Part of a small language model's weights.
Architecture: LayerNorm before each block, biases, untied embeddings, attention and MLP in parallel.
Training: a variant of SOAP for these matrices, 151M tokens, 4609 steps.
Each number is 200 + 30 x the weight over its row's rms, rounded and kept within 0 to 999. Layers, rows and columns count from 0. The size before them is the row's rms in percent of the matrix's.

# up: layer 2 MLP up, 512x128, rms 0.539, rows 73-99, columns 0-127
# down: layer 2 MLP down (transposed), 512x128, rms 0.505, rows 73-99, columns 0-127
up73,113,177,195,190,250,216,156,179,169,183,209,225,232,215,159,162,258,220,241,201,249,232,228,176,233,175,225,180,229,139,190,179,204,171,227,176,201,201,221,233,219,218,215,235,178,244,270,155,141,130,197,213,188,175,218,223,205,187,184,254,180,229,192,208,195,148,139,191,217,172,179,163,210,120,172,151,245,228,245,168,137,183,195,255,194,235,210,238,188,186,187,191,200,172,217,219,215,180,203,155,240,190,205,201,203,214,225,177,173,211,198,233,217,197,226,204,163,197,190,178,191,222,217,155,249,213,184,228,183
down73,100,232,229,220,177,214,257,233,209,195,210,218,186,246,193,206,160,184,186,241,211,185,190,237,217,228,200,220,187,187,210,217,138,149,191,196,218,227,196,214,250,190,233,185,237,155,205,177,182,257,218,180,201,189,192,188,174,216,185,108,125,244,222,194,243,181,208,203,185,208,209,199,173,232,240,201,225,219,249,240,183,236,143,176,158,170,242,204,222,174,268,277,154,164,207,191,211,249,216,216,175,199,206,218,159,187,220,192,226,177,197,172,223,150,218,192,223,202,170,194,239,223,219,160,169,203,165,175,255
up74,092,199,246,224,198,194,223,275,212,212,214,217,207,195,214,224,171,208,240,231,216,173,182,201,202,231,167,207,199,184,269,174,216,211,214,200,215,214,194,188,210,187,165,166,206,223,178,219,167,177,225,179,121,123,192,177,220,209,100,162,214,207,206,213,193,169,194,184,217,235,172,204,195,188,178,204,205,140,183,249,213,139,194,166,156,227,205,202,140,198,181,158,206,222,197,246,163,140,200,168,178,181,175,199,229,197,274,232,223,207,201,208,219,130,194,173,170,199,195,240,210,172,253,213,190,239,211,242,234
down74,100,217,180,193,171,181,247,230,187,146,154,151,200,153,177,203,207,197,164,187,188,211,203,227,233,219,243,204,194,218,225,185,228,191,130,220,214,223,254,208,219,186,166,204,231,189,240,183,176,240,225,203,234,237,275,194,209,229,229,240,181,156,167,228,144,227,235,202,207,146,227,228,198,226,131,221,205,237,193,152,150,232,211,155,261,184,198,219,181,181,234,208,216,191,190,189,181,127,230,157,212,188,226,198,222,193,214,203,190,193,162,218,171,163,164,207,238,159,254,187,173,192,214,222,150,165,174,218,209
up75,104,230,177,176,221,207,213,217,214,226,141,198,159,237,166,173,169,157,201,259,227,154,165,223,203,209,205,158,196,213,156,234,235,211,132,257,257,197,199,141,174,202,220,228,186,240,254,221,223,186,232,196,220,235,190,189,214,227,234,204,161,234,175,200,192,186,174,195,178,183,171,191,225,193,177,173,248,195,168,222,257,247,191,229,222,148,210,204,181,206,222,218,165,163,198,221,173,194,245,195,161,166,144,194,209,182,263,206,189,177,188,215,215,214,258,208,201,235,172,247,218,210,206,218,205,234,112,172,202
down75,094,217,215,173,164,190,179,192,277,209,173,204,217,287,162,180,236,214,184,189,197,197,160,198,185,175,219,198,142,192,154,221,192,205,201,212,222,232,209,217,226,206,219,193,197,213,221,124,223,188,247,188,157,164,196,157,239,235,174,197,151,220,185,204,177,244,234,209,210,271,169,199,208,193,136,196,226,180,240,221,208,178,210,228,172,219,244,174,237,140,236,199,194,183,223,187,208,145,179,160,191,228,186,199,186,174,226,227,191,205,189,139,164,167,235,183,260,259,149,200,236,249,191,193,206,227,195,207,176
up76,098,202,223,236,214,164,201,182,239,206,207,169,224,194,173,208,172,209,185,219,223,202,194,204,208,165,198,195,241,145,235,217,219,215,221,192,246,187,189,156,239,216,204,179,178,203,225,221,239,135,215,229,193,170,206,173,165,176,238,208,195,214,254,162,156,241,206,198,127,240,188,194,167,211,230,227,181,219,186,165,252,198,220,210,240,245,198,189,191,130,226,169,211,209,247,209,168,182,218,193,153,224,177,158,191,149,172,198,225,166,247,170,171,171,245,196,273,247,236,209,213,267,231,210,199,267,208,151,201
down76,097,203,219,184,219,191,179,210,216,196,185,246,208,240,202,248,245,134,182,221,182,234,201,201,214,213,217,199,182,234,182,271,232,189,253,215,177,256,194,281,152,221,220,218,243,241,224,229,170,204,247,239,189,191,202,250,132,177,197,219,211,178,237,189,162,203,245,203,234,196,202,197,242,195,191,231,232,174,235,181,222,149,195,162,158,154,190,226,160,235,202,216,262,210,133,192,161,227,186,185,241,181,216,173,142,204,172,218,196,184,167,217,199,184,203,174,159,219,179,182,203,233,211,173,203,156,188,232,225
up77,102,209,183,148,182,206,129,251,164,163,229,129,245,251,201,175,237,204,198,213,240,196,184,221,228,178,191,174,268,183,183,188,206,178,236,206,182,194,194,182,177,238,210,171,170,172,190,171,156,184,206,204,212,181,167,232,203,183,202,227,204,137,205,190,183,231,153,210,181,221,253,200,170,213,195,252,202,246,209,245,213,194,188,163,189,199,210,196,194,220,183,197,219,159,198,198,281,233,203,189,205,185,194,228,207,173,174,178,323,217,207,194,245,182,175,205,177,168,195,192,193,236,221,240,264,235,191,215,169
down77,099,215,259,142,193,176,266,168,206,217,202,166,230,216,234,196,225,205,217,193,188,179,192,218,246,184,225,174,227,215,224,210,196,170,200,231,201,259,254,168,180,197,254,198,235,190,183,225,200,178,152,282,213,202,176,207,235,193,193,210,211,203,228,143,205,245,181,156,220,215,194,142,216,274,176,191,174,186,247,222,211,257,191,188,245,234,209,125,190,203,178,217,232,179,191,165,184,197,243,195,238,218,162,258,209,158,180,202,212,187,159,151,198,205,155,195,182,183,242,224,188,238,184,178,221,218,158,203,225
up78,103,137,163,211,167,237,149,201,201,244,191,180,222,196,202,256,187,213,212,191,237,197,209,211,216,158,179,186,169,200,225,219,192,219,200,199,197,243,219,172,175,184,206,214,136,153,186,175,234,148,183,142,208,195,237,218,157,99,183,217,183,213,230,211,289,145,213,222,230,211,248,159,186,216,194,203,224,206,163,204,198,178,197,208,188,170,181,214,293,165,204,227,221,198,180,233,245,172,188,186,203,197,215,186,193,187,239,204,213,259,164,202,228,249,146,193,191,195,232,217,196,199,180,238,182,196,173,243,212
down78,102,281,230,182,218,211,175,220,119,265,203,203,121,240,218,165,231,168,232,233,202,218,167,175,231,231,221,180,148,187,209,192,210,199,166,128,231,217,235,228,176,191,204,233,185,225,211,216,236,255,224,207,219,183,128,192,203,226,182,210,221,202,188,165,223,206,161,238,157,230,242,178,196,189,232,224,176,147,201,175,174,202,175,223,187,218,188,231,186,219,210,176,189,171,186,169,147,179,208,212,226,255,187,188,210,171,207,193,205,231,249,208,188,237,215,170,211,238,179,174,190,205,172,194,204,156,272,182,228
up79,107,242,174,192,150,193,215,179,167,209,209,189,150,183,178,235,140,221,160,169,188,199,222,179,178,218,168,172,151,176,207,236,160,186,168,169,193,146,182,142,192,264,175,199,166,220,191,249,166,207,175,192,196,188,184,175,182,226,189,158,223,231,151,217,159,214,223,182,212,245,199,177,202,181,210,254,206,203,245,204,234,222,173,167,224,162,214,234,213,141,179,215,187,287,184,205,217,245,203,191,218,262,227,205,253,127,178,212,248,223,238,182,207,183,181,232,185,232,228,183,189,219,184,216,226,202,213,215,149
down79,109,237,223,214,226,193,169,193,213,207,205,242,177,228,200,217,208,191,214,190,188,215,206,226,216,189,176,245,212,260,196,221,197,191,185,212,256,176,237,219,220,167,218,188,202,221,187,188,187,185,151,232,185,206,191,169,270,208,223,163,182,215,221,173,260,204,213,232,173,155,157,187,241,233,171,159,149,176,258,186,207,183,170,272,216,192,179,142,203,151,219,189,183,178,221,211,290,236,162,234,182,207,220,165,243,226,209,167,192,182,180,118,234,167,213,175,217,167,204,194,210,137,244,195,235,177,180,149,201
up80,097,178,206,200,241,167,198,198,215,214,226,214,241,193,237,259,238,171,212,169,144,208,253,186,221,200,269,186,190,232,246,239,166,138,277,197,240,174,198,211,225,174,188,232,215,250,193,226,192,165,195,232,237,168,272,196,223,180,110,203,235,213,200,163,169,198,175,199,229,218,235,177,184,170,188,216,183,224,162,230,179,197,185,208,201,170,179,188,238,182,152,249,182,206,200,227,203,174,141,203,206,231,211,183,194,215,171,205,143,246,226,201,198,214,191,196,176,211,191,192,169,211,255,159,176,214,259,187,187
down80,098,187,208,170,225,246,201,205,190,181,213,244,221,237,210,182,184,261,167,171,220,175,169,193,229,152,257,157,184,215,180,147,198,152,182,148,171,237,201,224,212,258,207,193,217,177,222,203,171,269,146,207,199,198,224,229,200,213,226,204,131,260,201,178,246,215,231,205,196,189,189,216,194,169,184,223,159,245,188,187,228,212,245,224,152,202,217,186,205,224,230,156,176,200,265,190,235,162,193,201,174,181,178,242,209,146,197,192,223,182,177,180,262,189,179,266,204,234,221,253,204,209,179,182,148,169,230,200,182
up81,102,209,176,238,226,197,155,163,168,127,151,223,246,195,177,192,168,208,230,204,180,265,211,158,245,220,152,201,177,177,224,189,194,160,216,182,237,216,193,199,202,245,199,227,223,188,197,186,194,201,194,207,213,200,212,192,192,148,168,185,244,223,186,206,247,136,208,174,239,166,172,221,212,182,246,204,179,229,191,215,177,186,144,217,197,167,230,161,219,181,169,180,198,219,207,197,200,254,137,192,154,212,172,210,225,217,274,207,181,136,205,165,222,230,215,250,184,212,220,181,192,220,180,191,298,204,203,263,187
down81,102,174,162,170,218,238,238,231,233,200,234,251,217,198,161,244,183,209,168,252,198,224,241,204,173,220,256,231,239,174,159,238,195,194,191,204,175,240,194,256,198,198,220,234,221,212,191,178,191,252,150,265,210,186,192,168,213,235,202,184,167,222,165,217,241,209,191,177,230,243,221,272,243,154,221,236,214,188,234,204,141,161,279,212,214,205,163,164,163,212,184,191,210,196,220,184,233,189,173,188,213,228,203,213,177,170,200,183,218,245,160,200,214,203,198,195,239,228,228,156,166,183,169,219,124,204,178,195,172
up82,087,175,263,198,187,197,201,171,261,227,179,169,228,182,179,133,196,243,217,173,157,227,123,274,177,183,229,174,217,179,178,170,181,144,222,242,207,166,164,237,182,208,214,181,198,180,209,214,165,166,212,203,209,211,190,198,253,183,160,197,212,212,192,174,241,266,187,205,225,249,234,197,190,199,217,212,236,199,212,212,183,260,195,198,215,209,191,183,173,207,219,129,221,202,222,171,203,144,173,213,225,269,197,183,177,191,196,166,200,211,240,224,271,276,179,207,198,156,227,191,174,217,183,237,195,179,187,224,189
down82,092,209,244,197,162,181,212,194,194,177,209,177,195,209,226,182,189,193,193,184,144,195,210,115,175,173,229,206,184,220,124,190,194,194,131,229,161,162,136,251,202,208,202,174,175,225,211,192,210,158,202,241,191,224,215,210,215,192,191,223,235,197,158,232,202,269,217,242,174,146,229,231,238,262,232,164,243,235,197,158,150,152,179,234,217,229,167,216,197,171,200,153,198,233,196,178,182,183,205,197,185,192,242,208,178,208,240,170,109,228,247,177,224,209,178,173,185,213,201,201,171,192,180,203,207,233,208,217,232
up83,100,186,172,165,265,195,222,236,227,210,227,175,192,190,216,193,150,159,249,207,207,167,167,207,185,227,204,211,183,187,160,241,236,184,173,206,229,170,222,159,173,205,206,259,171,212,177,174,239,224,181,219,212,277,189,244,128,226,191,182,224,216,203,208,185,213,207,220,226,174,230,202,165,178,204,206,216,219,195,173,260,228,272,211,255,198,185,205,218,204,241,170,223,197,133,250,137,216,165,236,204,150,193,221,199,171,212,191,217,166,199,199,205,207,167,178,239,229,213,200,143,154,186,164,184,213,273,165,200
down83,100,185,220,219,222,217,189,167,252,177,210,256,223,215,223,241,168,201,195,247,182,164,202,175,212,169,256,203,216,251,154,210,192,210,143,202,217,246,155,205,177,201,204,239,238,235,193,201,177,209,210,217,233,200,174,213,199,188,179,185,191,227,196,229,203,227,259,207,159,140,137,174,262,220,218,176,179,178,224,197,172,224,207,176,157,193,131,220,233,169,190,255,194,151,205,153,215,207,181,223,191,245,259,236,224,241,204,158,242,165,129,142,227,187,238,208,213,178,175,197,232,179,197,207,214,227,224,204,201
up84,107,202,178,197,219,180,192,236,183,194,236,233,201,205,168,201,240,218,188,244,182,144,232,156,217,189,178,205,186,241,176,154,201,215,172,197,219,276,190,127,198,165,211,265,187,191,240,219,139,222,176,214,211,200,198,235,185,200,220,180,169,142,223,212,185,151,242,152,201,257,154,198,173,210,199,174,230,202,224,155,197,204,236,261,217,207,200,206,239,174,191,198,158,206,225,198,205,189,225,188,205,200,160,178,194,204,211,226,179,212,206,231,235,143,245,218,228,174,144,202,141,234,246,190,228,224,289,190,192
down84,099,138,239,251,233,196,162,198,193,208,222,185,192,151,219,179,149,239,200,160,274,192,206,207,187,173,208,237,160,182,193,185,240,244,221,176,180,148,219,206,225,231,223,169,181,201,219,259,243,244,240,183,204,156,231,207,195,187,251,162,222,235,153,235,210,221,187,214,225,201,170,176,213,237,126,174,203,221,184,190,169,215,188,190,197,218,201,221,193,159,201,203,210,204,187,221,177,133,184,243,211,232,190,237,143,212,220,195,237,196,225,262,199,221,167,221,188,193,188,257,205,233,185,163,205,175,126,191,234
up85,104,200,227,122,165,135,252,222,230,185,205,161,170,202,245,201,219,160,215,200,201,193,152,242,152,138,157,213,223,136,197,191,192,203,187,213,151,231,182,240,208,204,229,179,211,146,256,244,203,208,178,175,198,218,237,209,197,191,207,232,195,214,187,178,208,168,239,192,190,231,184,150,210,236,155,218,186,163,240,183,221,186,203,169,117,164,210,191,245,207,236,202,177,213,209,215,223,201,192,218,210,230,167,229,233,217,212,183,201,220,236,197,201,198,266,208,114,158,205,198,172,169,199,225,234,200,212,161,221
down85,106,174,139,210,234,173,194,136,242,196,166,230,201,185,160,150,205,178,180,214,148,186,214,191,167,204,248,199,183,199,141,176,171,195,197,196,204,188,197,273,224,233,206,234,208,244,156,251,215,238,163,190,248,212,219,184,217,218,265,190,165,239,260,206,211,276,212,213,181,174,170,192,189,179,224,250,188,217,215,260,203,186,134,156,217,219,206,164,184,208,243,184,230,193,239,184,215,185,224,163,216,196,240,211,177,202,171,184,186,219,159,146,245,193,184,228,175,203,179,178,230,162,184,223,156,183,211,193,210
up86,092,248,188,160,165,196,179,180,254,225,206,140,218,167,126,193,187,197,191,176,179,227,207,172,206,259,196,193,206,186,202,214,203,215,197,194,186,248,232,159,159,145,200,227,176,245,173,226,164,193,230,217,201,190,206,186,217,167,239,202,186,201,170,256,212,192,176,163,195,206,202,214,272,165,187,174,193,222,186,263,218,210,193,179,207,211,159,231,233,252,205,153,240,158,199,217,229,224,213,201,184,213,217,139,183,235,195,229,206,178,163,196,197,208,171,148,163,143,289,241,188,211,175,226,172,197,152,198,254
down86,096,237,229,189,199,203,240,210,212,224,202,101,189,276,201,202,163,205,219,222,169,218,162,169,201,221,160,259,230,213,224,200,175,151,200,193,156,236,212,199,223,205,191,202,153,217,177,222,201,219,190,243,198,220,246,171,213,211,191,184,169,194,256,231,178,150,216,217,210,187,154,184,205,239,238,198,220,195,203,155,271,214,178,187,164,209,228,156,256,236,185,215,173,178,207,188,221,192,205,199,207,251,296,204,207,156,206,185,199,208,206,173,208,211,163,126,183,224,191,204,183,150,140,186,194,241,202,198,197
up87,095,160,172,175,225,206,193,180,239,223,181,158,196,228,151,197,159,202,202,210,240,239,204,197,253,184,204,231,191,212,180,219,174,225,172,154,172,192,158,197,199,239,168,187,206,187,214,227,172,231,115,189,163,197,227,176,244,190,160,188,231,187,176,228,222,194,192,240,190,244,172,173,209,208,157,234,162,198,163,263,193,183,278,207,209,121,193,195,251,151,228,154,222,226,221,162,145,232,174,213,242,212,208,252,207,209,171,184,219,220,190,193,144,187,220,228,221,198,251,195,184,236,168,203,245,212,224,172,211
down87,101,111,160,228,180,198,201,214,184,174,202,257,192,221,170,130,221,207,208,172,207,196,198,200,206,219,236,198,143,191,267,182,231,209,150,198,236,198,208,178,217,205,223,216,270,195,206,192,198,127,257,147,254,169,188,211,183,241,185,207,163,177,212,178,161,205,179,214,192,233,189,216,164,147,202,182,237,187,157,258,238,237,183,185,163,222,244,206,193,262,223,139,215,179,192,199,231,176,198,214,229,175,228,207,181,188,239,220,251,166,168,180,187,201,165,188,191,223,169,231,192,206,229,203,199,209,176,186,250
up88,102,173,239,161,179,200,205,223,179,209,194,244,209,187,267,220,236,138,198,265,167,233,219,179,250,173,175,209,235,180,209,199,196,207,194,240,205,228,210,205,213,179,189,222,207,207,151,203,201,205,195,174,218,182,176,206,188,169,192,160,183,200,243,178,168,153,190,163,207,159,236,227,191,189,169,212,184,176,229,215,245,183,214,211,150,242,204,233,169,193,124,250,234,179,177,175,187,247,176,228,228,210,197,172,257,233,206,212,180,205,189,245,208,170,219,172,162,175,206,161,217,220,260,127,205,150,206,214,295
down88,097,177,167,218,203,204,182,212,279,189,186,209,138,231,202,223,188,208,204,186,203,199,152,158,180,215,174,174,184,246,243,210,178,191,178,189,230,220,200,243,187,183,252,120,234,222,178,202,215,244,174,201,208,226,187,203,177,245,240,204,227,182,229,140,182,224,221,204,206,201,176,230,173,187,211,174,187,236,143,154,236,185,164,205,197,208,211,197,212,197,178,127,154,215,211,158,169,217,175,202,157,231,206,227,186,187,176,232,221,222,181,166,111,185,186,205,178,146,212,256,183,189,156,255,200,197,211,229,131
up89,094,166,210,223,204,227,146,163,166,202,215,183,237,209,223,203,142,179,188,234,236,192,215,138,204,223,140,158,195,158,215,252,230,202,259,182,247,195,230,182,209,214,193,229,127,170,210,145,222,155,205,198,183,163,176,176,193,211,233,210,254,199,198,263,175,158,239,219,179,249,147,196,189,155,239,212,199,201,228,199,219,218,192,218,220,210,236,191,166,257,231,167,202,104,227,245,184,196,193,222,216,198,219,198,222,149,181,173,205,219,200,211,207,171,160,186,188,205,207,155,224,232,188,205,175,198,214,240,180
down89,095,196,216,152,193,238,223,177,233,192,228,158,168,194,210,202,207,168,182,164,196,210,226,199,179,295,241,214,202,189,196,201,232,229,187,153,158,223,153,218,161,182,197,253,265,234,154,236,193,196,189,160,195,178,213,170,197,189,239,222,147,187,208,120,212,204,244,229,247,189,211,187,195,206,185,232,137,200,147,214,225,206,204,234,259,188,193,128,159,151,227,221,184,194,175,234,221,181,209,196,172,189,256,234,213,205,152,181,205,144,217,162,193,214,162,199,186,187,210,176,225,163,228,201,202,196,209,171,220
up90,103,181,170,221,162,188,155,191,202,197,214,176,190,216,172,202,206,189,178,201,155,184,129,193,227,223,225,201,232,164,187,183,176,254,191,183,209,206,183,160,233,201,198,201,201,162,223,194,135,254,155,210,244,151,190,182,208,188,178,222,187,254,151,153,261,140,162,231,191,197,153,217,242,257,230,199,206,159,192,186,166,189,201,213,221,205,236,185,210,214,249,190,205,196,213,217,199,294,195,179,236,160,251,220,228,194,215,181,207,205,147,175,227,220,177,171,240,192,207,202,136,234,192,162,194,202,257,219,158
down90,104,152,226,230,157,203,194,141,206,189,191,222,171,248,217,233,181,195,220,178,177,194,233,194,177,152,210,113,117,179,201,223,225,175,181,231,185,160,185,224,227,204,200,149,228,195,200,236,219,187,228,227,181,199,193,196,177,267,253,230,228,215,165,174,206,205,203,158,233,217,220,200,166,153,184,195,208,210,181,153,198,229,270,171,234,148,220,168,215,205,191,201,193,198,220,239,229,147,217,250,192,196,163,199,171,209,234,165,199,155,211,222,117,210,191,197,225,174,201,208,194,186,159,259,155,218,182,220,200
up91,116,197,179,190,227,201,188,200,172,211,201,225,162,236,231,184,162,235,187,215,188,171,190,218,210,140,208,186,165,211,159,190,189,268,217,208,189,202,179,172,194,191,192,230,188,244,244,197,207,162,183,251,175,203,179,180,148,195,206,145,235,158,253,184,190,238,154,233,207,222,212,235,199,210,191,210,205,179,245,199,171,257,202,200,209,200,196,213,220,206,226,159,169,192,228,175,211,244,145,227,204,204,116,201,217,162,114,186,232,166,209,184,188,191,165,140,249,219,239,191,157,157,213,240,215,263,203,201,133
down91,079,165,229,241,207,225,200,204,253,205,191,186,215,245,170,230,217,180,166,190,182,202,253,212,163,248,204,228,236,217,214,267,202,165,196,238,205,261,217,232,220,239,172,207,263,187,201,195,182,281,178,167,217,171,187,171,261,223,230,212,171,220,212,162,207,230,275,186,225,111,204,168,203,234,224,195,186,221,217,190,237,157,196,208,195,199,225,204,172,215,194,225,246,224,220,195,222,168,289,194,180,225,267,208,177,197,228,203,210,203,214,226,214,227,206,244,198,218,185,229,237,231,210,215,220,196,184,229,220
up92,096,215,176,184,263,192,188,161,193,231,117,220,210,195,195,173,154,195,227,196,226,218,190,163,209,158,156,196,225,207,153,207,161,143,237,139,184,173,235,168,198,160,179,193,214,231,184,253,132,183,197,188,173,168,154,217,212,184,174,253,155,155,221,209,214,180,194,183,173,188,189,208,144,206,215,240,147,208,141,200,212,219,240,201,218,220,246,191,198,209,243,245,209,161,213,211,146,211,180,158,218,204,218,225,237,237,187,196,182,248,153,159,215,170,161,242,223,209,177,155,191,194,208,206,244,202,197,204,216
down92,103,168,171,229,268,251,200,199,274,213,226,170,210,174,134,226,210,214,173,218,195,221,242,187,205,192,201,246,208,212,201,201,212,215,192,149,192,194,210,231,204,206,151,255,254,258,170,256,196,164,222,212,220,214,202,144,179,202,236,246,213,188,254,148,177,205,215,174,241,197,185,228,183,211,196,212,156,235,189,195,264,208,158,209,192,252,211,136,211,255,182,231,175,157,215,209,238,148,218,190,209,208,258,179,186,199,204,228,216,205,199,204,240,168,193,236,218,176,163,222,232,176,231,226,241,209,225,192,193
up93,108,242,152,147,195,169,161,175,166,209,146,219,234,178,207,224,206,214,221,215,171,204,182,237,222,193,249,226,133,202,151,188,262,202,201,206,171,198,207,203,197,228,219,195,176,230,244,204,248,206,178,250,176,224,203,239,152,187,186,246,216,228,193,256,159,183,218,161,192,173,204,195,219,161,181,230,220,200,190,241,138,158,198,195,178,167,198,247,233,158,196,214,205,194,198,131,169,189,140,209,182,200,143,220,168,193,171,243,235,221,191,167,159,158,223,268,218,200,179,171,226,235,235,186,189,204,236,219,196
down93,100,209,162,217,166,136,201,253,169,235,190,200,286,267,203,188,206,208,216,207,193,171,213,174,241,238,206,254,205,208,209,216,212,166,208,159,175,259,172,196,196,219,184,180,151,123,192,219,242,211,260,213,185,149,205,201,217,159,196,134,220,212,174,192,197,142,236,207,210,239,248,228,242,232,185,155,175,179,208,234,222,254,229,178,206,189,188,164,186,173,233,245,206,208,228,183,176,210,228,190,223,242,229,251,208,207,203,195,168,198,185,188,185,206,209,196,209,219,188,180,197,204,207,159,213,219,164,131,242
up94,112,248,209,228,205,190,228,165,239,207,233,256,207,174,192,216,171,206,172,189,194,134,223,204,209,202,186,202,208,175,231,194,146,206,199,188,202,219,165,176,184,267,174,150,153,203,206,231,221,220,153,232,201,209,200,191,210,223,184,187,240,139,171,196,238,169,182,192,197,240,219,217,227,202,271,247,167,240,193,202,252,219,210,216,206,196,191,220,225,178,170,197,166,179,253,165,195,261,220,177,262,254,198,144,214,201,246,189,216,177,215,186,215,160,219,109,195,244,242,208,237,196,160,214,170,226,212,156,207
down94,107,178,213,205,232,238,169,189,185,170,136,214,202,187,190,174,173,171,220,202,220,189,219,207,192,216,186,156,258,205,219,197,198,251,202,232,210,184,275,212,193,190,203,245,181,189,203,233,186,199,212,191,211,172,203,219,239,193,117,181,203,174,211,173,203,242,196,203,237,131,220,262,183,226,176,175,193,186,219,228,224,177,178,216,249,194,265,228,177,143,212,182,210,222,191,223,214,204,246,218,211,193,200,221,197,153,194,266,136,190,174,203,197,229,220,237,201,218,206,123,225,97,217,227,209,223,202,215,251
up95,093,194,216,260,166,177,218,192,217,206,169,170,169,224,248,189,182,195,201,196,213,231,209,137,181,164,207,215,173,157,214,247,181,236,208,205,187,205,250,229,202,183,225,228,174,235,166,197,222,240,202,161,187,183,214,179,253,157,199,227,208,173,131,155,220,237,206,240,209,186,258,244,203,189,150,207,252,179,242,181,183,174,150,222,247,198,224,236,209,179,202,179,202,177,161,235,200,212,179,197,160,259,213,162,245,173,237,248,210,205,202,166,261,193,213,246,193,153,215,251,231,224,181,196,248,220,212,199,147
down95,098,188,207,231,196,183,169,192,255,192,184,157,173,180,199,181,146,183,197,263,168,182,239,231,242,184,204,177,130,197,206,199,209,200,134,220,213,244,178,223,182,257,163,178,214,192,155,199,219,127,180,192,288,192,185,161,167,252,157,174,205,228,191,176,188,235,184,212,219,223,198,144,189,173,291,201,185,194,195,222,205,163,187,192,174,208,176,189,243,223,169,201,177,220,188,199,184,160,212,177,247,203,170,204,172,187,153,216,175,156,180,202,208,251,192,213,204,191,168,206,185,269,198,232,194,230,176,167,175
up96,092,217,227,178,173,214,242,181,205,200,185,147,182,249,210,228,208,175,217,256,214,166,196,175,199,237,191,252,150,243,161,160,225,188,225,231,206,131,176,190,163,244,206,181,215,165,184,247,236,254,194,206,170,227,197,200,173,210,215,203,192,221,237,247,203,193,210,136,215,219,254,162,197,248,191,255,173,177,223,177,240,229,211,211,183,212,166,229,168,185,235,192,217,217,152,193,238,208,157,263,172,188,195,209,189,216,174,205,213,200,173,235,158,177,177,264,143,169,193,201,248,240,205,243,157,202,209,242,214
down96,093,206,224,170,247,136,189,188,176,194,246,218,261,267,225,172,181,179,201,176,221,147,245,200,182,178,243,204,288,188,219,177,193,232,229,234,218,196,185,271,187,212,228,212,196,185,232,216,208,179,136,196,193,221,170,223,146,183,212,168,210,177,240,185,200,227,188,249,197,233,209,201,207,200,195,190,162,226,150,201,151,226,193,224,185,197,180,167,211,229,174,156,200,200,215,181,187,235,161,198,203,224,200,217,209,182,130,183,191,243,142,140,190,199,155,211,206,233,174,167,192,185,227,190,120,236,214,179,206
up97,085,215,173,230,177,251,141,204,161,192,241,240,218,230,192,220,195,197,195,248,190,145,275,248,230,171,214,180,224,189,214,195,161,167,192,203,174,198,249,218,210,170,180,209,156,167,193,165,216,221,208,186,184,199,144,221,241,184,148,223,185,249,288,250,205,243,204,237,199,216,223,201,110,198,191,291,199,215,190,169,189,211,180,193,166,189,213,173,207,200,197,200,177,233,183,270,230,194,196,179,193,185,212,195,189,230,160,201,209,147,181,218,154,197,184,208,214,177,153,186,190,176,162,222,199,202,189,204,168
down97,098,190,214,210,224,201,216,230,213,184,212,171,198,168,162,198,180,154,247,172,217,256,213,264,153,216,190,212,239,141,185,213,214,158,213,199,220,234,203,274,220,198,227,244,210,184,227,164,195,186,230,182,182,256,239,270,199,195,189,249,208,217,196,248,220,143,207,242,207,188,206,214,208,225,159,185,201,176,206,221,190,164,174,233,221,242,218,206,157,205,197,154,182,221,197,185,216,188,199,173,203,174,199,206,152,221,156,165,232,201,223,178,313,194,166,228,190,252,139,209,210,170,181,238,168,204,217,237,205
up98,082,199,180,216,208,152,217,190,220,186,191,208,175,178,193,180,233,218,204,155,210,143,213,240,198,249,189,184,200,183,200,252,167,218,204,203,219,186,205,219,121,216,248,171,191,172,239,221,257,199,210,250,234,240,179,197,226,218,230,178,260,252,192,162,242,139,196,191,168,227,227,180,224,211,165,183,197,218,215,162,210,246,225,205,109,176,218,195,221,195,173,190,134,177,191,238,172,202,211,220,234,183,250,186,167,173,211,164,184,191,231,181,212,212,232,144,186,216,192,177,199,174,192,161,247,274,161,241,208
down98,095,193,169,218,220,212,221,193,203,214,235,158,238,179,250,201,178,177,252,182,165,175,195,201,178,198,209,193,201,152,186,225,149,115,169,184,189,146,215,149,204,180,155,223,265,239,228,180,257,251,164,189,202,221,191,231,154,200,165,194,183,175,187,217,164,174,223,253,244,204,153,228,195,216,195,211,227,246,235,242,182,270,224,183,157,223,202,219,266,218,162,158,237,221,197,214,222,167,178,226,218,190,220,202,229,219,255,202,200,203,178,220,197,208,227,177,237,227,184,206,174,192,197,159,186,248,237,189,235
up99,097,195,214,161,145,187,171,157,199,234,189,163,177,218,161,249,179,188,226,227,232,182,177,211,243,161,243,207,203,219,186,200,251,242,231,166,161,190,214,202,215,169,167,164,204,191,210,201,217,185,236,211,245,202,259,217,190,180,161,246,219,231,225,203,168,169,120,202,149,159,189,243,188,213,173,186,224,201,198,154,193,220,165,141,184,197,181,228,206,216,174,204,197,186,260,198,221,201,219,188,209,229,224,202,197,120,252,220,253,221,188,254,218,206,156,234,128,212,218,252,194,201,184,205,196,183,210,257,219
down99,093,209,228,218,180,171,188,264,158,193,178,226,167,169,131,184,211,181,219,180,211,204,188,202,193,189,162,183,207,270,242,155,198,222,202,211,210,222,178,247,246,256,193,257,252,251,145,163,202,225,207,208,180,156,156,254,229,186,202,179,171,178,233,183,239,208,266,180,246,210,183,246,155,220,176,220,196,276,198,215,180,166,184,225,179,215,200,229,222,227,181,243,172,202,192,229,190,245,216,167,190,206,212,181,169,217,221,226,148,205,170,162,217,235,232,174,245,155,191,181,179,168,197,194,194,190,221,173,221